Each number is 128 + 24 x the weight over its row's rms, rounded and kept within 0 to 255. Layers, rows and columns count from 0. Numbers have three digits each. The size before them is the row's rms in percent of the matrix's.

# layer 8 attention value, 320x320, rms 0.0846, rows 123-295, columns 80-159
096:095128129124131135150136112077115054083122110152147126173100142120136112122092128133139118132136145127146110139120130123071139116084118144129121113161111103152112128141132130148132137097159135157107142160132112117130135110113126152110150102
098:141129100118121159109086144149128109161144133116109123110095143122142101139104076094137086139103115136089154119139144092168131163166110092134115089105111166163111148148121148141129133128098157184133176156103121073131141118134138123102131175
102:135121146126193109168138151120126153176149142146139078150131118096164109119145106152104143085127107140088176138134134099133149138084092149156113118115156101098133123128130128153157144110137149126163166120128123111122164109149165108151102141
112:125130146122116090115138117099120110149134172110152108179151125150126128112142142109119134112150148141178126124111112134138160083118119169128113106096148128161165139120139134133137157111107146121079142149158141099113105101114130133155137127
097:160109113165124169153131100100171125099143145127160132112111141152103101071098154139124171112121149176153115134097127164114150112135136124072106123101126108109130099123150146142124131122138149143175104121118141196172127150107128134158129125
093:184144129108129091150139137155156124139164097116137185135104101152095150110091089144120143133141115155140109146117103131127106163166143102140123183115097120119123106115130123132138118140098163150099080137137124178186153162139116146109078164
096:120095139125096149102144104138145142120135093168140120113111105112138082108111132131069154138100122127141128163141139144068127106144138144147130127160157134121143150141127160130130092105140099081151133139143140124136122153168169174144153134
090:138168179097164136141142080135101079129135130137096133153147107158078140113122138134106125130120125117120115093139120145157123119146095110095154125152143122167119088182090134143146141130148105145135104132099130135166126072146093114113121112
085:149091139145112149106121167147129110109104105150123144096175138102149156120152146173124119084158096097083109099127118117159072111138105125126132103141156131161143118108094127115119161151166140150176145129135111090086094145151161115130169131
087:116164114157156115133129119117110129106112115122127139143119131139098136167146132133124137138140106133144096149092098118106122133139142144132154140097183139135154130136130107118095132159123148161142131180175164177143118107160130132095174169
094:102140161140139145124098116121149153110109136091129190137136104110144080127137127138120164083114136133124126137133127163125140099109153140122122123098114100123071103144135119139125075103144145140115138109158161154089121090142126113151125139
097:149118156159104152100104122126114071083109108164107161146142132144117084121128118144175141124131139155124118159175133171121099164082101120112145156151151114141124129114124141147108086131158093133087154115133099097126137097145118171141148125
097:120124116109133092135154126116126171146134098073155124142147139156126104123167144154145109101141109167103144088134117147145158125148161118128157075120110138141166163157165110139155157098114138113108082139110083131104131096161127145113088108
093:151185123163158071107133120084160139112168152102092120115161123131132163143136111118134104122143080144159163124113108163090126108138149165110137127111151134167080106144103145158144115096111139134137129144113108149126123137087114114128118087
091:126104150128125166133130127163130155113140139147124176146089141099101127133158118124111145106117144123176116123185112140082137150159118144108135102134125128152074104191116095161093145145118130143182166171115124178130086120135148161126163147
090:144105077123115141097087119144130104117119098152125155090115107113179120135120107115126163123150142154109122163116094112118131151160167120106161154151101134103121137098096135139096151112098070144137134111100136075112111095108151121140113132
092:128120145145101125130103068183159125165127114094098167128168111140107105127131135132146127114084107143173157155134119148165128130125095123130153148147117145136170104093093150147148157140162142171126159153126090134133095115116094120117092125
094:121171153135149117112162133183160096141141169172112150134126140131124115132118159131129118140152151150122127107126148106145106113156119140176118094104097128129145116100107127098133144127139175199133126149156117137129106157124103100112134143
101:137083137120141122106131193105131144176113118123077120131129120129140111111102131169118121151171157135174172129130158140134145131100135085091074109097155087102127174139090134112124095099110122125107141103108104113139159093102127161096155132
102:103142170099149154157149124165082167116173087103102137098109139160124101106104115166111164094136119158133102105128101115092147106158096105122117122159134162135139092136133109132126103140093143145124131126118125172139151142123180157139147146
113:094095126110130114118116116140088076147122126104139083133106156171172115137103090109122125127114129135136137120129138138132158115131171134131120140132071104125115158135071120136126136096100181090096157081122122074109122133121134161131192098
096:105133111107125109177122094106124126142101146097144096120121157108117071118140136129111133109134117113100134143155088142147137110149114143090135148158134133143152120097179087152143142158104138115133174066128117175138147127079112125104089108
095:085170122152120137103083104141162158135112104092114123154123131135141159154131133125127136146173125127164120107126123125133190193108153091129103118137146156172119124128151138102092160150124134157111126069127065114125114110095151121145158134
094:103140125060117122181106140166167133106142109131177123106140115133116146114168153131137118129129131118131114155102117117152118158081137149092149137142151134077142124142174094155124141145125131128110131113129120142116156169120121159129098145
093:155088137138126161101080107154113124092111095103132142167107109141098149125123121110145116154121121119165135136181133126100099137124116164121124122152102136116155102121130154134134118162147168140110105138167115110126126123136086117133145126
102:099116121129104101138091127129139132138133154099134088092140156114103154133112075155124145148144113162150109107132108175134130141132121110154128140094110121151115157116127117101136141127115140114096123078126102142164085135090096129079102088
099:130135102111146145130158157102137157154140141164108134175143095133094114122095104110100105121123117155161111108160112153118125106115081145084140153167110107114115131142123106169119095116146134154110163133138153162132119100143116137146162103
101:112131139102138147111137159145141130081156101094124164101109158103147149150165155142136124112126132097106117134152144178115134116136141111128109129131123061125140083144132129106084117151119113132109166154097164142124118136134146087124140171
091:137093090122110103125122170168112148176148087081154085111150143114150123186139116163102136121169110132142087124113101119129135148137144140120136142111101106111139162127131104114134103106129184113130171140105123121133119129156154115095113146
092:101102210140122104125135134131166156101172140210161100136122114090109145161109132080124187138112116155124109146120108133140146111090150113140115115086147106138161106154118119132144133135114139149154090098149155117119126158088196127128104104
094:114139123115122136132116120149126093135130111114132141120116140133122162139169113123147109162063134095129159135128125120099171124144133130131118126128105172108191146104116152160121109124113130109125143148145138174103107133110143121098144119
090:132134146179126114097099072069132109108151100129163106123101165125157088159132130090124118136122125131158137124125129126180124146137102131165111067124132095150125113142133171153143117149130166123123152123084122133107112106118106130174097091
100:133177162105163147151109125119178135131118151118153158146107084124142110136133162085083128166093120117110128148093122163121098131101104119141131131110149157177120101124115135132154123187152130158124095129104131209134123127092146119100078126
092:119148153163096091155128142089126129112167138127148122149126139089117099166092152106140130133106127133101124086117133132117094093117096120136097150123129119112153148099126133105135106121127096134108141161160120126133165120187095145102109137
089:110132126155113124146120118096138111101095153114108114113094137105125112157133134092139121122117119086129142099114124117109095104156137138142164079155150157116132175096137132134131148104123141118110135131124110091153094113137128111135129119
098:085153140104124096104076127126147152200103118154097147143191137163132145128160131166117151107161122123142125154140139152167103078135121156139108113115107102108107136146119102146097140107141135107166140127120129139091140129120117143165111119
104:132156149130161113144094154160143153137109143142106133117133096090162128101104099105132110135120159154129137112122119143139148128118122128105146157104143173090158125110109117125122126209148114122155092122169130097107081151114153130153137064
093:114115146142118118145133180097136108114103152141116089113157123075081090101139134116156106100121169126093132150135124132164113144102158100154096123141130139115143155130135166154155146186134105121146108125108149117122121095152193133149132114
094:091128152172141124103146147163113164104151139164177107136118137117133133101158141159130149137151118083126130127133130154156175139133172156133124122098151147148136165148090144098108118175120143128106153117104123129126098106174140136116129096
094:097135094152135081115105130086191187121138129068154145174168119128150141106092131123136082153120113132089144161111118130135123099083130151139161130160118142080130160117119133134138125132127137119162142128087120118155126116150155118119096113
091:134133153169147156134107156123080118113124142102135116159153151104141130106116144176129129122164141109117153154177145126150117143125104103145128130121095138103117091091122147152104141111101152136132150117087108166120083141116141151132167121
090:126143105138135090086135099139120121128149166082155119136094133119108092143150115108121076137148131139099093097115173129125095158137162168159118132137133089185141119155145112109161081113134146118150127160149093102136129142095100119146118146
095:131152151124134140089125157143176141163150123163131110153141115099117121145137134117118109111078153106145111104126125112138144200120147157157101105110138197129101106153106156134121123094141124138134109144108149060104091103122153105117134125
103:124148112137087135146134134107066088113142177090157106139144152146098142137151135083121110155135133089108161127130157093172132127135097120118097137105140113127143151123126123128154122128108138064113142071132130099173119105139126149108123081
091:141182130113175095122142134130124149143126084150149125095150158131093103128133159110130158146109093134117076108118082121087106124184167176144141125115066142115098133106148101128121072135116140163086159147167145136123131159131135137130146075
094:158160119146120119127105145140111160115138131091098173109129148129139140122116132154133141102155101158114085116135144143108113108154149091123135114151133108134197099117081133138141132070161148144119153167121126161103146133165118143123109144
088:154129121120067127139130168097153158144151136106106095114155126111146123071150126154161132120147116132149174133163095096141117103132118122125155136120186154163105112094125115099132119151146125091127129106132148138115170152157141149139135117
095:105147118123104140124119119095154124149134137131137108145112135100148147109126099077121094112109127112121125143118134153141176134119087144102159107139139095167124126121142133171145164121144130129120134105118134107121111133141152107189130130
091:099120126101121130128154118125142132112185114146134166130136136137105146108128118113118144131157169080140072113107113127155139129165147142133142137147081146118130131123173124177150139104089154124131141125150159107112139111109112087126135108
095:105121106141131188101112132148144114112139104177165136109134090112086156122129107126097148140127099127139116140131126118057138126142139138115105087145162146113140116141129147133098105188087116155174122117127106132107133092169119129141149159
097:136110099135125178135106097110116085104135112125123148155091106166140150118118099110105115149115134137139112126097156131080147097132171132101108104123123155155127122131146162167126121148173151141106145131110101051111114128109102114128153142
093:129111161160110144092099134151120140112139113161114146160100130107116143118191148162139142125129108133145154127103161140132126153093122160109128139126174158112069146122148105174128145136147106115144094110131146145117116148113169136116195103
093:111152173134119124133117106128146117107130120130145122108145164124126133116114154076138133102090115112115119164150136153123141112144129087136129085133088113152122149149159147155078128120143119129152162133114142120157106135066126141157121169
092:148126149170155095171134129121102119128149132127143154117138148111119114094121137135127146161121139145085137146117130119135130073135100161130085168150109138119121097090117123144109079102172142144117091091101122123166132115146138124130110121
097:130099137133111170144136101146139104131142138151174119126110143149093111114119134147115145108085138123130130154128106150115126139141153141133162113135144141126115142118155110144111141166120116116121119128111116066088128110133169134183134103
094:149156122095166106122112148129146119135161140118137118117122103128148104127117115100164117149131105130079098108117110118098105115157129113160134145143100152115122151131133152114161169112113138142087150159168135097170189115136103129113094175
104:138142116138109114105105139105122098182094108110127139131164122126164144116128127132118155092156136157141141145154120133155119133142118144109142114113152112114126116119113082161149123102072130134121141150109115126158124078117095148133156130
091:163130122145124186129125088145129157130104110126100142155120122149117161159096152165114115138088153138147099106139123111078096133125126146171139137132142134125116087104120103161116154170159126166135090131174150103138148186124137164122140173
091:158142092133164133122159114120125149141101153152185130102153152183103155120188150121135133160130145092118165113145102134104164126139177154128144147104135135162140107116132133121139121111076102126089127083136105149150144138103109121158123160
096:082147134141135132153146096085106143148181098127167147115084140152135132142115107165151177172137155134097082144073100166111140121102105134137100132118135102100148140133100164069146125148104120166120116138125130149132124148150139095108159137
092:120130128111123086152143149097135135142105168093140129174112138163144095139071146148130141181078155136105165132139118128081108115116093160121101102088127112110110101122135116153106177105133174123131144145141137108151121150142134122131072156
100:120103123139099102140146105128148155161134116092116114105136119108173127146124134123149147084138088112137119147152127121115102142139130142135094143160142138129170118109130127121125129150138174102164133166141135158118156134133154128119093124
100:096135122104129164108165135121124150120177116127129128118114161125083095132118101114121183110132112119166116119145117120101095099170113101135076101083094126075121150117163126117129161096120127148132091143078102132171133128135152149112144143
101:129134155098129107103078125123080087139083126118135146133100119134131103126138139114108136094175126116146119124134172147142154129151171116148128136165121129103145194190092106139129116096118125160120133131097133090132126121148127154116174092
091:176130116113160134121163129119120137145092109111117153122101129134143100143119130136136083146125159139119156099114135137083154128125127113165164128145101135113099103103164138151150110091063094150121162071152129127105167151132133077132140112
084:109127120163150109164126069149134136105120205059119132151124079147132124120107109155135116122137138141129141176109136128091148133153136117069151141141129129134133179107107112126146123152152124125103107118154118098141107150145109118121118147
100:089110098135087158110147120119085083094099146125133118132104123112094114134081149132105149146116153115115111130149167164156134142100151150150121112143094145140123170141143127089123096125121143126125135122128142154065103084117110142191128126
091:127116092139116174131135120141151121145175087157160091139144138161135109105117157171146126139163181113092132106131129098152140102123135163144133091155107159131115124109101079115098126160130101117105148111111103099129103087138116132093132168
103:136121148130109140111093152157154062151168152096133105156147093174100116177153133125100132149124057125108191152171142134104136129204158107150136126114117139149130153132121124074134109086135157130110161144118109124123119120109092141118099099
090:111128122128116157143170118155096162143106152088102125123139124161109140120130090123136114128128139109158134159115111141091119142130145145137138161141153141139121151137118141134109102161140096172111125128163127079099115127141130128123084119
088:128168164114145095144174148158117137125110123128162087136127121123114106175143093121096174114140080109102141147115120132162133139134133106093138184105120129178123138125157101157102121163120151143148122133152109072119131134135130145136124148
091:094110111143083142121124102157129138122150142107131138067155111125205143099113149112142133100085117125145159133147149106170125176122098092175148143124136125089162129120108141132103134137097137131144090114129139136136125121108163170131119123
084:154121171089114137111147141121122115132116092125116155130147138153070145138088093144117110126151156114128101101165141118147116150136139106129114099141105154107111194166147099133108189102075098133129151137205132119110135094123124098140121067
095:115082087120098161104120116139122125162123124139110138122124103119126156103153128158143101144116100151092105126148148156142130096106127131078180145086111140140141182095134110100104154133126091106113142091118131120101107112124120113155155108
092:132137133103134084132126138082124159117131151098114134129125098112157146159127129143087109129142094132121066135123136144119112095104142146104172174136160156128142093139143106135132139093123155092124135114106151145113138132133138147125140158
088:173160126165137145128138096137145146150141115107134136099113098137123116075118178170124096119153107110108148112102162099152162143104124157123130116108128089131193137122123143164102181144107190125100143162162143138126147113165104125138147150
086:138172102165121134102105145082169147140119128090187128118137093111126093122106092134148139147091112082162125136119143108118114098114139150129142126137139172135133140135174151095084150113180095160142130132118142135139144146115126167104110099
087:139140146112082096099174206150080140137148154174146119118149101106137117113132141161139158111104125111117137108179148119133103144159136149088142130125091147122110157145141120160142108148113124144059169117126111130137154139114088132162146124
081:123137109138121157168066109128132128120147121089155118150129097131181190124102159150115128131154075147116110173114123105118146117153119090156122112133134148153104092131128157157120147118130131151149091126121099171130119126135116127128138135
085:098147139129129173141138138084152092122130121142105137122158139097125126116142154167170097141131101118102113167078073145143106107152107163165110111111092155094094173151110169129128122091152099136145149118098131119136130116160110127109152093
089:125120083140145129131113148097104141124106139143151132093162132120084133099134119101112120111104158115120114117116122118098110104153097146118115151130114081198177105129095155136103102122140099141140159149134145129121113125101165115102146133
088:144105116138124150142133120106111179093143171107150099159137117127092106131122130128122067149130078114132104149117152137151127138086082156098097113135132117123107108109145120061138132114137123137126076130106122104161162179106075097129182089
087:146084127112123153135109160163129117180129158156109150099136132119084155170120117084139132097080141176184137141153115120102147125122112154079183111130138156099115161120121150137121152131113144121113133115121128138125114121101134165139177147
085:160121081099186105193110149143119122164178161099148136137137121127122087169128138190155133111169128139137087104105099136120178146135134120119102128125177174113144169143144126143083155103132180116130145121145139119117115140139151143110121135
087:173126132144103161104127148139118104121162181137117167112119135151118123151167129122124143123135142143137188140111139117098141129079081123107129139078186150151128121088118157128160142098173175157101118107106100174129114123128158139125101127
084:115150087156069134141140121086114143106104081132181122152116096107102125145123159125124169173103129135113112143137135094156149131159135106159136129133094131169110147145073093120115129137145144153129167113126102169143142107165137118139056092
085:116106098162136129126170075160121127142078103129134123118083133089132132163080126131119104166151114082115144158095136141147178145114137143114097170137135151137092158113121132123118166121106153159155115111132094103102128077150123133132149169
091:095154147113094120080124136124140136123072193136135143112174125155071140103122147144183106107108112110131113139122151148118128128084136121135130113108120148119102141153178118133152118110154144116119097149110172167136147154148157118136134118
085:167153169133142096098120119144098074133097120134106160136151110162121092143169076185095163113102098084141123149133114166167143104138144155164143146102143099087128120105144129125080131137130125138117118149153166160137127136095120168128152071
086:108106160123128103178083138154109120093114155121104108090133161129159108088129095128124091110109136147133102124142122165117099207127119112086103112163095111120087136114117125156150135107106105088141137121162134137088136143125142159133124115
084:134116113094158095161106108087142124130116137134085125120119148146118128168145123160144135095055156128103157169149155102140102114118132144147126078152113104131142126157136119122117151099124191122135156170156142159135149128187153124135127115
085:138117137141152064112134134112144193121122104207123106131161115145160120105117158135103053150116181089137142100103129145145119156085158160126087113124122131142118125130090144091152115102164144095100134088120129133113152107106087106141090137
086:118161123147159100105141127222137166139139100172117118130166146169130115122117105080145158111142100147117106115120110100158116140147148082154118103117155113139088159068121111140158126144123143136126134131104130116115136118158162110146109120
089:165124119130122153158143160119119140135123130147135114104129151154133126129124124110166112165116149072136119100103146138126141114143129119148117089104115171116157106168139131137114137129144173153131125122117148112140169100124137124082114188
088:127113160119131155130126128133113172161185115154152069154149138139107148129135092142139135108099115155156104126113099100143135128093108140177144131110109109155185132124091126123111041099143159140128110083139122109175097121091136120102112141
085:091137168120105127109090088115148099109173162136134178091120124131077121129066119121158141169139108126118130125150138146116150163128140124090079115113157129126106103181143132105124126121137158141100123154117105092152158110160125133171142096
085:164145128119105060092149091157123138132164118114125147097167136099124151139112122119135138124105088136135153105109143140133162126144102092137124106106140127120132113118167135134140121130097156118152118047155144107125150137117153157166108171
093:110144122141104087158142116091114134106131127133145088146128163138104097105119087180112145116136131152136148184143144149124122111115120125135146144098153134135113145124127143114147151134155160146129154171154090129145154141128186148177157124
084:084167101124137156154150148101104114130149104176191131124127192152126121148134168120135100127157142127157124121111147123119087138112066112149110080145168159135116105157153107149136143118101108140147140139127093155116116113104163122109145112
087:114121084175132132126146145127105115135144106139156111141133147113120112128117109109095083104118119122121111125104103118081138126105139160074150111148163141108112094134126139131110172096108144141117089078105129119119183113092100106127108147
084:096129140110118122144136128115100086118134154155123138181116108210106140106177090139140158162123151103118154116132126150131088114088123094128134122123124127112173149079096065118120065112120139117123132113137148133142142135141141139084125120
088:121102133141145118139097124111178135137137133115149157067124108153116160092121168123122148104139105107137079137095109095142105102140179173123175158179114103139087137188109117096150148102127147134144123081128116098106115180158125147103130114
096:140112115100185166158084162146106157085154120132148126105148167085157093130154157108150120092123101102128136131131165150132129142112171115104135130151136090102162115138091113149081133134115120141139155109139179151153134149168164098141118132
086:096139119095137122126136109128154134101115112111105124135127138145121116168142133165124061124096133131087149102121127128127134126112123138113099084151151121111148153129139130123171168120196093106144127155104135135149109129090128140116154128
084:139052137122123166192139149109171078142107132123082116099136126166121132144104147137110104102117116137142166111125142119121116130112129124151114118149130103150116120112140114111110099114149104125130114092144148141126121111132103131138126109
093:135108128105109186150099138118091105138141101130130106091107122145154116085137162112108144119099176146076179126168133167120138110203166152112082132166137127126090118117100145103103124080095153123115124132106128104111117127110167144159190130
088:169110153104131124098131103120152180103122162128108123142113122122107115093134124165094135079125102116132118096134134115094111110114162148131099167157163093145120099079110094181095161149164114133144151101135121121098135160145156165136152159
084:117147114129144128164162094168114142147114168158122103135117096158176109105096111135086095098130121138101133131120104121143118183129126145111105143071104184132183145120148091126156122165146101175146178115169126149141144163165138107149108113
091:138069109129152133102117144111131136164138095187128124130114115136102148122175133146110110126159165120127138131181136148155112154137082156131123138089123112071165155107139149153134152148146131093136146163114108130080115144105119154145123133
091:169086120107098155079129074102132126142108091131104157097067133180154091099097131100138174124167127145139098138088135141121106134136176110127129099135139148101139136107097113136136139126132152129109118160132070149088121085111148124143123150
092:090118101145142112162137150160121136113157117134135126150081099080116105134142141114161134120133129145138149157107126089109111121086136144148134084153122128150139159141119119121136100192107132138078040136127109146159137167091090129175137129
087:104133141119118144149164119155085125113135131098114085147090149133096110131138168159142169134088152103132096093108173163138074111157100145113149149097145175129145121178164110153152117141138156112132113134134107136129139141137122103120097127
080:077130122114137136147156114127112114152126178145137089137092153175077090127143125088153150148102126085146082142111104110152147142134142149164126143123112117140134097135136108112142131109132131171161170138132156132128123111112159096153133111
089:162104148158126098120154150091111136117145164118137102153136065187085128155143104167104139111100118131109148122124141147111160125148113102152136117103127137178115110120123150105115181130127160173158131148112125148111109153127120147118122123
087:110120087144148127124114106133106077117140096154160141118063102096124134142116100151091135103112109135091134103133149107109105100134084136127145115131128102154106148123162147136073097118099147144139119115060127151107125124150122144171134117
089:161100121092144174146103121132172140120137091148143109115148115130134124120110106138130116120109107109159090137127131143143165097114128130117177193123134160137138138126136193130167108121137093118152105105139169132140154090138096114121123125
085:122143125113160195122174095129120151111120139156076090108125145104102156139164105103165166117131126130144110171130134114168108118140109135107124145126107110107130131135088133114160131131142096098104102174132106155138136097121070104148117113
085:162092124112151125128155111124165154146101166099112115164150095135098088084116123138145129115132106128144132074127087119165102168091120079109084096137164073097115107120164091165121119141115117108136122137108115138098139083169097135151130170
087:126104101118116117062110111119136109157131095154126123132140143120131104125124172145108103135113148152132140097138177100128126114131143165140170106159134141153148127124111097149124116151111155106152124153134127090136157132127151134126129108
086:182098121123138163130101136146081092115080119105095150146119111151119119114163132131132130132129083153128128108123146163142125121127141095136119175134144177133100127124105176119163146126095100116143088092134098137131134147121118128174167194
090:107095110103145132108078125152132151130121119139086118140134118157085140112124159096123087108098113108099073084128152104162128114118100139119103136106118144166106146142087107103118102136123142106125118147141112107171085158110136165144134130
089:106121179138146120172138157102124111168139095178127132194126123165137122122148095082155140121130139146119147162103139121091110117118098136151095136122126121120116131117121176122140095146123119157104118106157116136181096112104143130113126155
084:143133119124142154143106111152113150143147112121121123138138156092089120155081141110112147128114101110149115083124139150151110075157147080133101146132108135124149162120146139129121178096130114122055132167114099138151132106113154123108149112
089:121147145149109159133162143138124143112126139133104096114119112117145095116134107115145116117127152128163149125111124149129128150134139153115119177114126146154108114131129092106112078167156135199157121107108144090131139123091119155113147084
088:088150066139071113133091119095120098134131162106110116138141135179129094117153060097104142147109105149138136129178119129121112130172144103119118130105141141145147142128129116121109181089096135121137116121110134077100127100168140071156124114
086:088141146091138098120122160129142109138158131149128130130156133144087071156118116112057130113112107170106158127121123107091119171156106137125133113150102097149109122188138130119126175121139101098179140139118128174137085098123156153095165152
084:162133123133154142130146096099142147156109102138080127130107139151147129120110144115144136121147104106128055155139179120138114105169154073153151150142109113132099099115123104140131113124157120185124106121124087080104121093121131131105160155
090:121177154175184134144149139120170098124151141162129127101129113171098131118164148137147139120153096103152141102119114111143143136152127150148145108107105093105145114161163159114171124153160097127125102122152130113120148125121119142102138161
085:112131104117120126102099105133123122126141106095118119138077104171145117107105154142153132119111154159161114110102104165127154163121103141091123115116105138148117126126126112148140147108190120121171152154124113157140141108162148123105191149
085:120116145142127092173100140155146160089151171124124094136079154066114167119177138120125151129154130114141102117156128091105124154166117131111116160163100107119095173138102146067149109142119109125163122141154116118099108119092146164145141112
090:138134126112171141095134147155141139113152115131119126138133133139152153121088073112092155150086119136128134107119151131134155129130110144134141124156167113123155177098108121124156140157123112105185141106143137110088137145097158124127116147
085:132095137158124135108138123154149149136118104128119120189154154121151103145168103114152160136140109123107113127134131132144112125143114134155102174142125100106122126131109157159179126117084144114164124097156146127106113154078093129147175113
083:108112102117130147176141127103123122163095119130112152107120151121117158140127123155089165123139134141076116137168104148108154122133107157107130111104145087143148124137103141119126083143137124163137105139120155172074155167117141148151142126
130:136135093138131125105098123123121079098149112148102121106180129139124109150136131162120107147147127113150138114161134146143086149130137096160143169125147137141142123120161127134160161100097133039137131118139119168122152159161101137118114150
130:097131146147117130114117131145155138099113123157126117143168131086132160150098159116111122150140130136182131116110136142137146195156161158139090098123122140138092121138112133125129117134106158124139113113133134110170122060152129116075106117
130:087057157099186157146096160125144137122104118161119132162112113151150146129119120162128122118143163110105155142096118135119164147099129100146116097083081157118098152105118145117113110118123144131100105093092141135128142144129088147134092137
138:111055140114136088125131148130109118110152119149133127105112133177120156116153118181149133114134103154118115145098109155160127112094151141130155114130111112122149154123137132116136099090192114121123128124148132103155119154166129110126150141
126:127155127120154085168129129129125112135133112138099122148120133138135149139139116170081138100156138109169067134095107091146110164151138123115114140068097110118122135114110158102158125146151156131136077136155141137137147102139097152133089109
123:101110156107118128162131093125139136119115118117104107082164167140086181109157095154131144129152113125114105150105103153121109147140086115168121079119137122151122158127111132135160149130152094077120132109171129136137120106164111140091077164
127:103110096128165123091128149080114133116121145134099165166092108102120119164153156138140097105125154103096145131131134132162130126084160135134116136125098140147162173170154126090115146138142162146124118151115129113173069128139097164133114188
126:124150127145106130170103144156090119102138161129126126114124145148157117122120102113117125111108105132066143157166122143119138139124115148198095126070119137154111114109142107123081114144092144144132136111092114130138102149162170118160075111
135:134147151137161126133144128170113160123148145167140120127135142089099129148148112132095083130114077109103166119170121178158134128101102151148126117115107142128128173142148149116149156155106107101142098131136114177109147110130111154138133129
119:185100119085137100120112112119083116138138054157116136107123113118145137154132147143146107116154151157111098122087151128146125112143153139124077129167173129125092120121103103128126097110122100153118168131137133124151125140128147132135111146
131:099176153114144112094122098148106108143079157114135172137124118162149114134086118120115110168149161126148098139135130121124145138172132136128118111117135135082131131124098113139119107141139115117171097124152130126119128174108144104172124152
128:123178126158113146125131138137115146119133150123164165117135064134124151128152170136161134086102190137152067120106123194126128106114107105096101154131147129083181125142117128140123140126083114086124128117123129110145128136156088130095098103
126:127083142142098162127150068103153138154144129136094173094138086145130118163110110128091070148131137151170146126125142149128119142110092093134151070149192124108149171113148140152120128152109087144101126119139155168083148131141127172149082155
131:130100125143139159105127118143144096147129164142180123106092179123118088111123157108120171143089122116091139172097117126125106144175096123130119117119120116112130182106135143176131136112135114174136130137171093147123131084103156115108144163
138:174111128122146164171105126098152121111148091143099134170102118163077161111139160161096157151150119139132125143108104126126175140106119152125160093120095105130135104124136129114121133127129089140143126114119144135123136138157124106128149166
134:097144081186117164127112133139133149128099143140115143136161091079063143118107122119163146142124111129124116143146150083131171128124139078122139121203146113120122140094064129178102104113141116078109129145130122130084106121130149123119120089
130:172150121142103105151128148108138155123130125093090103123132133097153156133111122099140130152151166147130146168148125110149140116163158145126090130146142144138138151128155165120113163103122135124147156145125123125124061142117116141168107139
121:102148102104164138175129162077156098139117140186087093131139175113141098158122095131118164142145121126134153074111125186168146133158145126201134121133108125159094137166193132114159136090133151139115142125107140149138143102090145141122136158
123:100099125143159145143130131123162109161138128107120188148081097105119120122140121161142160114111137098098156136115143137085120152124131146072145113115142148137123138123150144158106158117154126141123115088122160116123131094118162124094183166
123:151111096117173121136143094115140102118119112199088103194148129161178168146116117130133092116115134153117139114153120156137120131152119132144131149139148145075120136117180115123132164122170141138115097125110138096132138151132120163145139147
129:111125107132100126143119145130126114132125099141146084150099120100128071083155118104136165127136111137117117130137094134148130122156126086146129153164121113130125118083141157148103162115118106145158128123132062116044115113155103127115110066
123:121129127106124093123118142094150117138173145154117101159165152138109131096153112142055167129131166118144121143120096129151119128144156144130151103137134156116114094072164120160099101117133129109146139114096127148116173078097171132130097135
129:105094166162133138113150121137129195143143159095105120133136085121125114100114134106172090112107117089139154153161106172141147099155184156149097149114145136130121158144131111161088091126151093138118127093123130110122149139113124138132126139
131:109102142119171154100114165086148108128150102098124118119159095119103105168114088095135146134115140115112111124127089121142117145125164114117139160103111126100152135140145141121112152118119090108095110156091131139140154125125091154173125113
108:111123129133101157106125149105138104122158135129102150154159152118155123098138160156141089112118125177115161100091132143147149158131106135128065151125111134119123082108133129146117124101171131140131166105109103132158135101147109118122123139
122:101113141148133100129141108161156121101099133132153124098105123095125141115104115154099131086125129131109145096085116112182111117152104132094154101166132089146118127117128115145123133161134125115136215110125147146132131130113133111092106134
128:121111120103118130081151133126131109146114098097135100116142117109098117159136152116135160170115108122086113114104102157125153140110093115144141126133100182145138144087139119191129149145176135120139124106118124097144108123118092119132098112
124:143105131150149143118093089088149147134152149130151113132108128135108120130129153126114131119147124131154119114148134104135096153134132113183101095109125118138127134118118141113132142100111159103146147149147086171180108151147109119136149128
133:126171102130084114140098143103128137077122114131100152100127160102113103162134167139075132102160114109123127126164159139157110157120162172120125127124124132177075151100113118132116124113143174210105161141153084073114134107132151109161127097
121:094137112123113129148169143131117125114183121150128131144090124161105122118164140160164158146090169128091142120058148143111120077154072102103154116138145133157118112122133108111145132087142121133118114146142141099105092067132143126126143111
131:112130110168115141146124110129138168085081124158123098093112121142125160130149204120115135122072116094094115091148165116169124138161132148100133160115074141154121138131135179139130152139108094112082120103096106101150175158146141130086169100
121:153091112159109095121129106107150147113123142143163131122099112133169113130112121067127131099123127129153142156139110154118129137147136107115121104133120146159118185153099117145095131181154150110130139106176124099154109091095091132135092101
128:140130132175110092146136095108102122138172141101133164109121111093131134112123166138113127100154154137172101136142134124149114091118133134077110135122110147140110175147118149145160120084124126059125117103104154100108160093120146125161103104
135:136106136106113131165123110152140130116133186167126111142143126161085130133128146152118137119144103142137173117123143105161117131092098164115162080122123115176169118139169157093149113110129135151124145150157163114135095133149147121106134143
127:140124130182157165185117160143106144138104160121127160132131112177119113127128127119150148096171133105163166122122146128120151111171129146069165131121135152155109144133063133139098122089133128166152093120118142161129113183102128104125194147
131:098076151094184135190108113126144175148108133126115152134102128145130091072114119120130120132129174141073136114112145106108072117117131153148127099132163107151108119121148127133118108143158123105120130109137127152135109089147179092164118133
129:141173163124109175120125139075101104183089117149121081120118123104125158097129080170088116142132103103119098096153107134151088105104163134135094087094107158087130091114118120108134112116142077101150157131123140107095113119162119127133132134
127:134186148094160141108105126180164117108124118125108162138126095119134108107083128120076117118110136109171128104158137081131145126156124134155166109156155131104115162111130133107133166126096144102123121117118156148129151132132160123087142149
129:137132130158099114129138146137093136102163084157163139114141139138144131142111113122155111146086139108105160091159153129134106106127117141166082113109125097119125088124176131117085153134091140144121139136145127119094146126179133158089138123
123:156091130135147105120144131097103104143160137152121183152168099103128077112152113061108126132167135103124143124135163135142140150129089112091092133130116119104163142099121092126127150142121139112157134068131110125079148102122092122109125108